{"num_key_value_heads": 2, "intermediate_size": 384, "vocab_size": 1173, "hidden_act": "tanh_gelu", "norm": "layernorm", "norm_place": "pre", "init_std_o": 0.0, "learning_rate": 0.00248, "beta1": 0.95, "weight_decay": 0.069, "decay_fraction": 0.758, "train_tokens": 86560000}
Each number is 128 + 32 x the weight over its row's rms, rounded and kept within 0 to 255. Layers, rows and columns count from 0. The size above them is the row's rms in percent of the matrix's.

# layer 6 attention key, 64x96, rms 0.098, rows 36-52, columns 0-95
size [ 73  79  84  81 120  90  97 123 102  91  95  85  86  91  94 105  96]
[[166 181 129 140 153 141 128 124 105 158  92  91 109 130 126  99  81 142  88 124 107 149  83 103 162 119 156 150 183 105  70 162  95 128 152 149 152 104  93 129 128 188 138 124 123 180 151  88 141 190  78 166  90  79 136 157 135  78  85 129 217 123 177 170 130 164 112 110  97 124 143 142 129 108 179 102 140  96 118 160  70 142 115 198  86 128 133 118  99 170 133 148 169 107  79 122]
 [ 79 122 148 156  85 123 168  95 126  83 108 112 140 172 111 132 155 135 121 109 122 115 158 109 129 162  56 117 117 121 137 121 136 119 111 175 157 107 113 195 146 125 113 179 131 169 117 198 110  98 161  92 143 121 134 111 156 179 152  98  87 162  86 101  73 106 135 100 162 148 189 174  61 124 101 139 154 128 100  88 138 201 150 133 131 103 128 182  48  76 119 137  85 147 122  90]
 [172 123 164 117 119 149  91 113 117 144  81 155  98 136 125 137 132 170 120 118 121  38  94 149 130 106 124 166 131 160 123  70 187  40 165  97 151 190  99 137 118 199 131 138 137 129 140  96 132 126 104 177 166 117 118 124 129  70 139  93 171 108 143 113 106 107  87 149 108 204 188 158  93 132 136 107 105 157 122 124 148 105 107 183 126  85 103 130  80 165 128 120 132  78 131 182]
 [184 105 127 126  89 111 141 150  83 147 121 114 150 144 158 119 106 171  94 168 148 191 156 129  88  92 110  97 164 125 131  89  82 206 109 102 162  70 135  77 130 160 158  92 146 151 115 134 130 155  84 164  76 167 103 146  95  98 123 170 132 100 119 106 185 179 137 144 144  64  99 157  80 115 161  83 151 141 129 174 104 113 155 171  97 136 197  68 129 165 120 109 110 122 121 134]
 [ 73 104 134 166 137 129 119  83  89 147 130 132 149 145 137 104  83  76 165 121 107 170 147 112 112 146 126 127 182 101 107 171  64 173  82 121 148  96 136 118 108  59 118 114 104  64 121 155 126  76 165  81 121 156 147 139 158 210 138 155  77 155  88  93 156 122 115 110 143  86 121 123 109 132 135 198 167  98 131 117 155 135 164  57 149 147 167 118 180 111 171 128 100 174 152 121]
 [148 152  92 135 108 111 110 135 167 112 143 131 115 151 115 101 150 147 117 142  99 152 117 154 138 144  94 139  51 148 155 170 157 159 136 235  73 122  95 119 129  99 137 108 100 226 145  82 156 128 131 131 143  69 112 194  66 144 164 150 116 102 153 141 149 151  66 121  62 147 142 134 110 156  41 133  70 127 122 102 155 118 144 115 114 146 151 158 117 119  86 119 140 160 114 132]
 [127 148  85 110 180 139 136 125 108 148 200 118  87 127 113 112 148 115 142  78 162 129 135 150 156 108 136 143 146  74 127 181 138 110 103 117 136 137 156 182 134  64 134  65 111  72 147 100 136  37 161 150 101 134 137 128 167 209 128 107  41 129 122 173 147 128 143  98 119 133 104 117 110 154  89 179 192 116 125 128  74 104 116 100 142 135 114 109 125 118 196 158 111 169 148 156]
 [152  90 162 115  86 144 111 136 157 160  97 190 184  95 151 122 134 178 106 174 137  89  86 117  92  60  90 103 155 143  92  82 137 141 151  95 150 166 168 139 126 155  76  97 138 168 142 102 122 170 102 170  96 179 107 143  95  62 109 118 227  81 154 120  89 130 128 150 137 147  92 126 179 121 150  87 116 132 141 108 126 139 132 187  87 136 143 136 110 181  92 148 141 123 118 112]
 [ 95 103 162 177 120 165 132 165 167 138 133 104 125 109  81  77 111 167 126 112 123 114 111 112 134 154 150 131 134 118 114 130 133  87  92 151 112  90  95 135 121 107 140  94 132 109 111 105 135 153 153 194 109 124  90 187 149  87  75 212 124  69 103  90 143 156 200 106 162 127 130 236 101 125  86 147  77 123 138 138 185  84 153 143 144  87 138 185 105 147 132 152  89 148 105 139]
 [127 124 159 108 144 138 107 115 122 111 163  75  91 124 136 140  86 173 110 132 145  78 172 125 149 146 127  79 131  70 112 125  82  99  74 110 111  63  76  88 103  99 187 140 110 137 100  88 148  56 123  73 129 134 105 135  90  91 136 135  97 171 166 119 146 126 167 121 136  56 155 176 151 190 143 158 125 160 178 124 125 144 120 125 144 115 198 126 210 100 108 140 103 133 155 153]
 [204 130 110 152 190  67 106 121  96  57 127  86 107  58 106  97 127 115 151 155 144 167 116 142 127 109 110  91 170 148  94 105 155 162 168 105  86 170  98  98 136 138 183 137 134 138  93  99 162 134 151 149 166 117  35 114 102 136 118 143 117 157 154 105  96 121 127  91 138 141 182 111  84 178 100 154 154 108  93 166 124 123 105 149 145 122  96 151 103  91 114 194 107 132 167 169]
 [119 134  94 113 116 167  90 171 161 128 173 172 105 151 105 135 128  63  85 103 172 144 162 171 119 119 137 117  77  76  89 139 153 117 183 153 118 138 111 154  99 178 116 114 147 182 127  95  83 117 106 167 126 131  88 148 122  88  88 120 126 107 165 157 150 139 107 111 170 137  71 109 126 137 130 221 140 119 105 130 132 142 133 130  53  55 126 115 179 137 183  77 111 124 140 191]
 [144  83 113  90 130 105 165 103  97 139 178  52 129 152 131 107 102 143 104 144 178 131 125 132 102 131 155  96  73 139 127 156  96 156 189 101 134 148 148 139 151 181 176 102  88 156 126 155 120 160 127 103 108 108 148  90 154 126 124 150  90 137 123  34 131 136 229 149 155  89 162 128 161 147 108 158 193  65 164 128 154 148 124 169  86 166 124 129 136 145 100 119  93  99 126  75]
 [159  96  94 107 113 136 244 140 122 148 116 174 155  98 118 176 173 170 157 183 126 165  98 221 128 127 108 185  97 156  71 108  93 161 160  90 116 102 145 118 108 105 166 121 151  72  79 121 124 136  97 118 119 122 113 116 146 115 112 130 148 120 127 124  98  89 160 127 112 174 142 130 133 187 107 101 139 123  72 127 123 155 179  96 112  81  82 129 133 167 119 138 177 150 115  93]
 [129 154 135 133 104 118 125 161 138  59 196 220 115 143 129 130 141 129  87  83 100  84 151 168 114  91 124 103 136 153 170  84 107 120 110  95 123  76 144 203 141 140 115 105 149 178 197 124 108 104  90  78 162 124 138 112  88  81 113 130 169 193 129 155 150 137  67 119 140 189 119 192 126  95 145 105  94 133 111 174 130 149 105 125 115 169  92 135 134 126 100 111  84 121 135 122]
 [125  98 146  94  62  97 154  90  79 110 155 113 153 107 138 137  97 110 169 127  95 154 115 117 109 144 129 158 170  88 183 126  76 206 124 123 155 134 139  96 138 183 124 157 110 102 108 181 120 110 145 103 137 141 162  41 125 121 118  92  86 100  76 126 114 166 156  84 127  85 132 160  97 145 153 134 150 170 129 159 118 135 142 108 179 139 195 119 178 133 160 123 125 104  65 207]
 [101  98 147 121  61 104 151 164 141 154 108  84 144 175 109 143 179  93 130  92 107 141 133 168 169 133 122 105 145 144  61 198 172 144 121 154 181 130  96 101  74 149 166  84 122 146 131 100 140 100 147 102 151 107 136 117 129 184  99 134 132 140 108 106  65 159  99 127 149 149  88 114  88  89 146  56 195 142 130 116  49 126 158 164 104 100 112 153 150 132 155 121  70 154 148 168]]
# layer 6 attention query, 64x96, rms 0.0879, rows 37-52, columns 0-95
size [101  87  92 107  98  94  85 120 105 110 103  98  95 102 125 108]
[[106  92  73 107 146 178 133 112  73 134 137 119 151 139 169 110 119  96 101 184 204 164 119 138 153 151 131 149 103 168  80 154  73 120 169 119  82 147 143 131  96  13 141 155 144 129 160 106 145 129 111 111 122 172 113 160 142  78 170 158  71 109  88 118 125  80 156 163  91 107  97 108 164 159 126 135 136 124 133 110 120 138 196 119 149 140 174 109 196 155 128 121 155 152 153 103]
 [106  50 124 108 113 200 122 123  88 105 148 125 111 160 172 152 112  49 174 168 126 173 166 168 140  82 168  92  95 148 119 115 106 117 141 100 101  97 120 103 116  93 132 112 158  31 116 134 134 127 142  81 111 160 174  91 147 110 147 144  80 134  97 130 135  90 131 149 124 137  69 100 193 116 127 124 178 179 111 164 139 103 140  86 164 155 124 122 167 157 143 130 124 154 189 110]
 [144 148 116 150  84 106 131 132 177 115  73 129 171 150 118 113 149 180  93 112  88 150 155 119  69  99 102 151 151 117 139 107 161 146 154 118 192 133 154 106 122 206 129 141 139 165 120 143 124 176  99 162 106  90 124 136 100 155  71 111 216 101 186 130 116 127 136 103 187 140 173 118 109  77 128  97 152 132 150 127 125 126 105 169  66 126 136 165  54 103  87 112 122  50 120 116]
 [164 150  72 117 127 114 115 149 138 152  82 126 119 173 106 109 114 243 124 135 110  84 127 147 135 125  75 144 132 171 110 127 165 112  95 156  64 149 120 134 158  95 146 109 117 177 112  68 138 142  89 148 153  90 100 158  84 145 159 113 153 152 153 138 107  54  88 126  66 166  88 132  89 154  95 145  63 127 109 122 107 202 158 136  91 113 116 158  77 126 112 125 134 159 127 160]
 [154 186  66 103 193 115 161 150 122 126 109  94 108 170 131 108 146 153 143 127 140 132  85 157 147 148 139 180 104 144 106 147 170 109 139 154  38 170 163 162 149  65 128 172 138 128 127  53 166 133 100 124 139 145  90 137  94 121 164 100  98 156 124 110 113  79  97 125  82 158 118 139 140 208  69 117 133 142 113  66 115 146 172 127 114 101  48 114 107 129 138 119 133 165 130 151]
 [167 179 129 106 176 159 128 145  94 140 111 101 108 128 141 152 145 127 139  90 151 120  64 122 169 104 236 170  68 121 128 145 130  86 103 158  99 169 120  96 186 122 148 107 171  99 115 129 156  76  73 163 127 122 160  86 128 156 116 114 109 138  71 146 121 127 115  90 126 161 136 136  83 151  72 174 184 148 109 127 136 135 163  88 147 120  58  97  61 132 147 125 129 141 100 159]
 [197 113 106 142 124 170 124 190 119 140  37 159 147 150 178 159 111 129 140 154 125  99 143 144 109  90 173 119 107 169  83 115 111 115 108 153 109 141  89 129 143 115  98  86 178  69 139 172 116 141  98 196  47 141 175  89 113 143 101 157 177  95 147 153 169 141 130 126 149 158  64 114  92  64 108 127 121 123 121 148 134 116 175 106 106 145 120 138  56 153 135 116 135 161 108 117]
 [114 153 168 203 144 134 121 168 101  96 109  79 148 100 121  74 157 139 154 146  80  82 104  92 172 169  76 131 114  88 142 153 109 172  63 146 112 109  94 124 111 160 150  64 135 187 119 111 139 136 171 131 139 146  98 184 139 102 107 179 112  80 104  88 126 167 175 145 137  83 114 180  98 186 140 151  61 117 121 117 174 133 138 172 121 112 165 103 138 158 124 130 128 155  91 105]
 [132 107 164 124 147 177 168 117 133 117 157  89 122 129 128 135 170 126 163 180 168 119 124  95 124 150 123  95 157 174  98 136 120 137 137 118 118 110  53 120 106  76 173 100  51 100 102 123 142  85 170  99 133  69  93  72 158 166 150 139  72 243 106  86 121 159 133  89 181 113 126 105 129 152 148 166 131 166  88 144 140 140 122 107 103 129  88 118 157 147 161 125 121 121 158  69]
 [149 152 134  76 146  99 131  98 136  99 102  67 134  58 137 168 139 117 123 102 148 133  48 124  90 145 152 111 139 164  99 102 110 198 130 134 123 164 167 114 108 178 120 173  58 124 143  93 151  82 169 143 149 114 147 104 167  84 127 155 126 182 141 137 112 161 103 154 160 176 213 160 112 213 125 119 162  91 119 124  91 127  99 161 133 131 132 134 116  85  69 141 104 118 128 134]
 [138 114 144 124 149 138 127 125 159  98  85 119 109 132 131 113 138 129  88 127 128 126 175 145 139 137 130 146  98 148 127 176 187  71 118  95 125 127 168 137  68 123 112 119 148 127 132  91 133 129 118 112 174 235 119 136  81 146 127 132 105 150  79  54 197 125  94 159 141 130 124 124  72 100 136 169 128 111 126  45 123 165 171 134 137  28 151 116 137 155 134 121  87 209 148 123]
 [117 141 107  97 113  84 169 113  82 130 114  70 143 123 121 116 113 144 111 176 132 186  93 139 108 119 149 115  65  84  59  95 109 107 137 112 118 155 127 150 160 101 166 100 161 147  79 119 123 129  91  99 130 201 126 124 128 155 162 144 115 124 136  84 126  92 211 111 135 157 118 100 156 209 141 149 198 117 130 103 156 113 134 104 108 131 166  73 199 156 116 118 113 114 185  70]
 [178 102 107 107  84 123 140  71 160 172 118 160 169 135 140 193 135 172 110 148 127 119 110 129 116  96 164 188 122 138 127 140 105 140 188  33 131 133 140 141 105 171 188 102 144 123  78 113 184 176 118 169 121  66  95 115  97 100  89 138 174  97 187 102 123  99 121 116  96 125 151 115  92 133 149 108 160  87 139 121  64 145 153 144 104 107 107 152 120 190  67 131 128 116 135 135]
 [186 123 150 201 143 148 178 168 126 130 148 153 149 130 111 121 143 130  97 110  86  86 135 144 172  80  69 100 186 156 126 105 183 134 137 100  91 126 176 118 150 155 107 130 217 156 109 101  65 106 134  83 147 166 129 114 110 120 124  84 160 160 123 148  94 146  70  92 136 133 143 106 120  83 129 114  77 138  86 202 118 160 112 126  66 120  86 117 155  95 137  99 139 124 161  94]
 [117 111 122 121  86 135 149 107  88 130 212 123 130  78 147 235 147  77 134  80 158 163 142 121 118 156 198 125  75 110 170 145  69 138 174 107 126 128  95 127 139 106 113 105 157  88  98 125 142 135 118  85 144  94 162 126 161 128 152  58  61 109 113 114 118 123 163 143 136  61 147 144 130 157 121 102 153 131 150 141 124 137  97 112 145 168 148 139 197 171 185 100 105 108 107 134]
 [ 71 152 217 129 118  80 115  59 140  84 166 117  86  96 105 119  95  96 174  74 106 121 127  87 134 108 143  86 141 161 161 125 141 131 158 138 119 105 110 104  69 153 133 114 136 130  87 178 154 174 181 105 109 119 134 138  80 161 153  90 120 116 130 126 172 146  65 129 132 128 188  96 168 143 105 136 151 135 150 143 117  80 160 132 115 117 183 171 157  67 105 141 126 176 156 181]]